Each number is 200 + 40 x the weight over its row's rms, rounded and kept within 0 to 999. Layers, rows and columns count from 0. The size before them is the row's rms in percent of the matrix's.

# q: layer 10 attention query, 128x128, rms 0.197, rows 0-30,32-62, columns 96-127
# k: layer 10 attention key, 64x128, rms 0.194, rows 0-30, columns 96-127
q0,103,203,152,264,190,145,252,212,168,212,300,232,201,194,267,197,150,191,189,219,183,218,294,191,179,216,191,165,227,220,141,196,151
q32,071,198,251,152,192,250,199,157,205,275,208,251,243,243,224,154,241,169,139,170,188,227,252,131,156,184,287,168,188,233,218,224,245
k0,086,214,173,217,172,302,171,184,288,144,230,224,194,195,169,145,159,265,260,186,214,214,197,177,189,227,149,212,174,203,281,235,154
q1,105,196,177,146,167,170,236,149,212,199,290,146,201,161,245,136,136,180,188,176,188,177,238,240,223,191,124,214,162,275,169,251,147
q33,091,169,227,208,197,240,143,197,242,153,183,198,178,199,230,197,162,147,216,214,200,129,196,136,218,203,219,218,171,240,208,138,205
k1,089,232,274,196,281,223,242,151,148,210,174,204,214,154,229,326,216,187,255,165,193,229,203,218,199,174,214,210,127,167,196,184,287
q2,110,189,127,196,206,127,155,168,204,213,214,241,169,201,211,218,183,193,171,171,239,233,229,195,369,151,199,222,202,95,206,253,167
q34,097,126,181,187,205,265,162,268,177,196,212,186,180,161,188,149,201,248,213,177,228,253,141,244,252,182,200,219,223,145,279,224,195
k2,096,130,205,105,149,264,234,246,174,205,228,142,188,234,140,99,242,202,158,181,203,232,127,177,224,270,246,208,198,241,200,226,211
q3,106,181,234,227,124,246,200,203,197,197,162,151,135,195,131,178,225,153,187,164,148,166,207,236,215,213,216,188,221,179,214,222,272
q35,072,222,196,201,228,157,182,225,125,287,195,275,146,132,191,201,184,186,197,201,122,139,154,211,156,239,233,226,241,189,221,230,214
k3,098,179,190,147,224,164,199,110,218,318,230,162,173,196,196,130,195,254,229,128,184,163,210,169,159,247,209,179,183,157,145,165,198
q4,114,163,135,181,194,138,153,151,158,183,171,224,173,228,249,236,180,262,225,198,229,267,265,190,306,153,143,244,183,105,170,284,185
q36,110,127,176,217,160,243,149,235,164,159,176,215,184,159,158,144,207,261,215,192,204,194,170,258,226,172,212,222,262,181,258,212,213
k4,096,162,255,164,245,209,228,196,228,274,221,150,163,183,133,151,200,250,231,81,224,181,171,204,220,249,161,212,156,188,224,198,240
q5,098,190,182,209,187,247,116,167,174,200,186,216,127,239,211,181,165,214,232,213,145,172,242,256,241,196,250,143,170,151,165,197,248
q37,086,262,220,213,352,272,262,242,217,280,181,203,187,195,195,229,268,129,211,180,168,195,224,230,182,230,212,241,233,172,110,201,201
k5,093,238,154,191,254,136,174,143,195,202,220,216,182,234,261,191,213,170,233,177,173,195,300,165,140,176,200,136,220,189,175,129,221
q6,094,162,150,171,161,160,216,144,164,195,159,185,153,210,170,225,178,231,209,231,226,240,218,221,294,213,147,239,193,133,206,285,265
q38,121,160,167,221,123,267,172,190,152,139,219,184,207,132,140,133,188,292,225,227,243,173,174,220,219,180,222,220,258,215,260,213,143
k6,102,170,247,187,203,213,209,217,245,226,242,180,151,158,169,158,193,279,233,106,200,178,184,140,192,247,185,212,149,176,230,186,242
q7,066,247,264,194,225,253,217,193,197,202,224,211,194,211,180,175,242,205,244,169,123,173,177,207,183,194,253,115,112,269,180,167,206
q39,102,188,194,274,274,178,220,190,206,257,183,265,216,247,215,224,289,99,193,198,142,206,231,228,220,157,227,118,113,208,131,179,233
k7,093,248,181,199,241,154,217,154,207,140,198,223,220,252,224,275,184,89,123,260,193,186,234,200,213,138,191,151,177,163,164,209,220
q8,091,173,238,221,232,228,183,200,215,237,222,247,222,212,182,170,214,162,112,208,141,129,145,191,161,145,275,140,152,204,180,150,178
q40,118,182,198,192,268,238,195,194,283,226,195,257,173,292,194,244,270,180,141,246,166,198,262,172,192,214,202,199,183,158,129,215,179
k8,107,216,203,162,204,166,190,205,135,211,149,239,219,238,241,184,219,118,153,289,195,251,193,166,203,197,198,218,248,198,179,200,160
q9,074,221,200,214,249,221,232,242,202,191,129,217,242,210,201,245,240,178,179,156,211,222,213,181,171,234,219,251,176,250,212,166,198
q41,098,178,220,166,196,163,219,256,234,190,210,142,160,230,214,227,198,212,258,204,195,269,171,194,169,235,144,248,202,237,163,265,194
k9,076,167,182,187,282,216,190,200,182,193,177,202,211,224,200,187,223,185,215,179,225,198,129,224,252,205,135,275,246,205,297,255,201
q10,099,190,173,170,140,56,195,267,205,168,183,204,148,181,194,213,177,247,173,153,274,249,204,177,229,254,116,274,249,166,190,229,252
q42,118,177,143,180,131,200,186,192,179,150,223,137,170,113,226,176,153,251,188,161,210,214,169,184,198,185,284,274,186,211,207,164,194
k10,088,217,198,178,150,197,180,254,233,211,296,245,144,125,209,187,108,199,167,175,179,172,218,200,220,261,226,144,155,166,277,202,239
q11,091,232,230,225,203,169,201,164,186,205,197,171,262,230,184,183,230,139,160,236,134,155,212,247,213,127,259,150,123,222,186,175,213
q43,130,141,196,200,223,219,163,104,263,221,173,222,142,269,213,171,174,209,212,292,217,166,210,175,189,172,204,135,214,199,207,217,189
k11,112,147,202,173,195,184,227,180,165,203,127,233,213,201,209,203,254,183,168,313,220,251,213,188,190,178,183,208,299,247,202,235,106
q12,096,152,164,209,188,216,257,152,204,213,199,166,203,217,232,208,251,178,263,218,121,160,256,208,158,185,237,181,149,167,230,272,143
q44,102,168,198,187,202,293,283,160,177,219,175,167,198,214,105,253,318,129,215,195,116,134,227,203,187,181,191,182,199,163,209,248,238
k12,142,234,198,225,239,210,272,127,216,205,215,237,216,159,238,293,235,145,198,202,197,156,195,237,183,172,205,178,223,181,133,177,171
q13,102,203,223,188,224,187,244,182,254,235,200,251,185,224,205,230,235,163,154,229,186,160,177,221,152,202,185,145,266,207,168,211,173
q45,129,249,163,230,246,271,228,174,291,178,139,233,212,247,197,234,241,190,116,195,246,227,297,213,209,163,204,211,161,144,182,174,151
k13,096,179,206,175,241,184,233,222,239,142,158,253,180,262,170,188,263,144,174,228,159,185,160,139,161,228,231,227,141,255,175,210,164
q14,098,219,189,183,232,199,271,258,232,233,202,225,227,206,190,250,234,209,207,150,298,275,270,208,171,292,154,245,298,199,191,169,192
q46,124,245,150,213,186,184,224,288,205,146,217,187,228,139,235,256,255,214,119,155,233,253,219,222,221,200,175,228,178,136,226,160,212
k14,101,216,227,191,215,223,198,218,276,152,231,258,167,226,167,177,167,139,172,179,170,169,227,210,200,261,240,128,131,156,202,197,216
q15,123,189,171,191,214,218,181,107,196,194,179,237,184,242,256,241,161,203,288,252,180,236,252,255,221,155,177,123,153,227,143,199,184
q47,092,191,238,277,193,106,194,182,194,273,155,275,213,216,213,216,157,196,183,186,119,151,226,198,228,180,179,114,211,179,252,196,180
k15,126,231,272,209,259,289,267,153,215,186,126,184,254,220,158,280,258,306,102,218,175,263,215,251,171,176,219,207,182,237,140,198,141
q16,107,179,225,226,189,265,215,265,171,217,224,155,243,146,206,157,207,269,158,170,212,212,247,216,176,213,199,299,179,180,217,195,191
q48,094,204,100,198,202,236,251,195,213,234,232,213,209,198,237,202,276,173,224,237,245,278,201,111,229,192,152,223,227,221,222,154,121
k16,093,168,118,186,180,185,216,371,186,187,261,208,166,191,187,220,212,245,194,177,238,208,161,192,173,150,198,221,229,291,205,178,216
q17,113,229,221,210,183,160,200,192,141,233,221,173,213,199,237,173,258,234,212,174,207,182,204,204,195,176,263,216,237,195,234,120,155
q49,094,164,233,169,229,204,166,158,243,238,221,295,248,203,234,144,146,221,205,192,211,174,221,260,150,240,197,127,214,164,183,182,201
k17,098,286,265,156,249,169,224,199,196,243,149,221,277,127,249,269,188,186,221,157,120,179,153,212,172,242,193,201,195,167,80,158,193
q18,081,225,217,252,171,273,218,227,161,262,202,188,173,194,184,130,274,206,205,196,159,186,181,167,185,242,233,212,208,187,269,294,238
q50,072,251,197,214,131,217,221,248,252,192,201,238,231,215,252,194,199,160,233,263,227,215,185,205,251,256,159,197,166,186,151,227,202
k18,088,276,242,212,204,160,212,227,212,188,236,233,218,176,183,216,255,217,224,195,171,156,183,227,135,204,208,223,243,222,174,178,149
q19,086,295,203,255,221,247,187,220,210,220,242,241,210,195,179,252,225,226,180,204,226,203,169,176,178,204,154,218,212,176,173,165,176
q51,095,239,237,210,213,250,271,255,221,192,191,217,188,182,179,162,212,204,226,228,198,259,221,272,210,163,165,173,120,203,217,219,171
k19,109,177,248,165,157,232,301,253,139,184,232,199,205,149,236,228,189,106,262,222,219,227,152,217,176,174,203,176,127,158,208,222,254
q20,097,270,265,224,230,263,131,219,172,175,194,188,204,152,150,194,226,173,253,220,156,160,186,277,136,181,242,206,216,166,199,172,193
q52,097,208,242,179,220,231,200,192,234,192,201,208,263,160,238,186,129,187,215,103,136,239,218,141,192,227,185,225,205,184,177,186,192
k20,103,194,201,166,216,218,211,171,252,162,230,206,231,271,206,199,111,149,233,233,208,241,242,205,207,216,241,192,206,179,112,135,163
q21,087,138,231,155,119,226,180,176,223,181,249,185,207,206,217,176,220,193,245,254,181,171,229,200,185,173,204,194,194,232,218,262,150
q53,089,198,263,236,195,206,167,189,134,170,278,164,218,203,203,194,176,243,161,198,213,145,203,162,168,203,232,251,153,182,171,212,206
k21,102,166,251,186,110,205,240,184,148,165,212,194,215,226,169,172,183,190,217,271,189,189,212,166,230,160,296,213,200,139,62,199,176
q22,101,228,192,93,250,124,228,179,254,220,248,284,202,221,156,205,206,161,188,217,219,203,140,198,236,192,219,177,202,176,158,201,203
q54,118,208,227,210,163,179,145,158,163,243,147,304,196,213,272,108,161,173,204,206,213,136,221,177,240,201,201,211,229,199,272,192,234
k22,111,216,216,198,148,171,165,147,220,192,202,196,256,208,288,165,211,86,160,258,193,166,224,245,285,218,163,214,166,181,160,204,128
q23,110,205,193,245,133,238,260,233,196,198,145,233,174,163,181,209,273,229,193,221,164,146,178,131,196,223,154,185,224,189,253,216,208
q55,097,247,192,246,139,167,254,193,215,149,142,153,257,212,257,153,205,206,257,265,271,230,203,248,192,145,172,244,148,219,221,211,222
k23,101,165,200,198,133,195,214,251,177,185,222,135,212,158,199,165,225,271,217,207,257,226,220,170,207,188,154,224,180,199,181,241,166
q24,099,165,275,239,219,235,203,210,206,145,200,179,252,181,152,133,235,219,240,250,184,205,198,267,201,208,190,156,140,200,172,265,187
q56,096,211,160,192,170,196,194,214,231,178,282,174,234,218,148,166,197,155,182,180,231,160,190,275,175,177,198,132,233,210,219,208,270
k24,106,263,234,257,178,176,214,206,205,236,180,183,229,172,176,154,229,98,217,205,174,166,214,302,164,190,257,123,177,208,223,194,208
q25,100,132,262,228,204,148,177,173,220,168,155,198,165,207,234,194,156,224,232,168,201,142,171,188,214,203,247,88,172,167,202,211,244
q57,097,187,265,236,203,170,102,199,206,243,214,210,244,204,202,264,183,179,217,210,146,146,169,263,236,202,274,140,207,241,242,164,289
k25,106,230,270,281,270,181,140,101,204,232,172,164,255,223,185,192,205,222,210,141,156,148,183,214,211,198,228,201,203,255,191,238,215
q26,099,189,182,205,178,223,184,84,195,235,196,202,140,224,132,234,169,190,274,202,193,197,110,147,185,149,215,133,202,233,135,217,229
q58,095,181,270,166,187,165,203,216,115,173,200,150,181,221,195,207,177,209,324,246,174,221,122,251,213,222,162,136,140,215,172,287,168
k26,100,221,286,245,209,174,218,152,175,157,183,154,187,238,239,228,216,246,173,233,209,212,178,193,178,207,177,214,176,177,233,226,104
q27,121,165,266,217,185,200,225,280,184,212,255,191,289,114,260,185,211,245,148,170,202,154,157,178,153,192,284,214,201,251,259,92,191
q59,077,173,202,195,129,257,175,199,239,134,185,298,184,220,231,119,199,136,232,168,215,128,236,156,218,193,146,150,220,93,196,219,177
k27,095,260,175,195,149,140,161,163,250,147,197,213,240,233,213,220,190,94,168,241,151,103,200,288,230,195,212,164,242,95,176,163,216
q28,095,156,82,245,205,108,115,124,153,150,169,192,171,249,211,160,189,158,177,196,197,192,291,239,223,161,190,195,144,190,217,226,216
q60,088,171,226,187,179,235,223,237,254,241,219,130,237,177,210,196,174,226,143,174,182,213,110,250,182,168,222,153,151,257,171,191,223
k28,100,163,175,241,243,180,184,207,162,208,173,201,222,235,158,91,206,295,241,136,211,257,171,165,169,209,139,203,175,285,185,252,218
q29,097,232,211,271,216,255,166,115,119,164,163,170,205,245,194,243,212,228,304,206,213,196,232,278,231,191,187,169,205,188,116,218,239
q61,103,178,181,226,200,200,176,183,205,163,194,112,229,186,198,158,161,184,255,136,197,249,140,186,208,259,179,195,264,269,262,227,218
k29,106,237,221,200,231,264,231,146,189,226,154,79,235,191,181,176,285,190,224,105,170,209,145,260,184,233,217,234,206,227,123,180,189
q30,105,233,120,243,196,144,144,92,152,217,125,184,127,262,213,216,204,209,227,205,213,228,216,208,199,198,169,198,214,169,226,218,227
q62,072,201,196,201,222,155,184,155,148,191,208,78,162,150,183,192,155,213,184,210,210,182,133,182,172,238,244,268,196,227,231,268,141
k30,091,191,237,197,233,234,276,211,141,195,198,130,170,203,230,183,285,270,169,126,220,211,213,182,213,257,210,210,181,207,160,204,176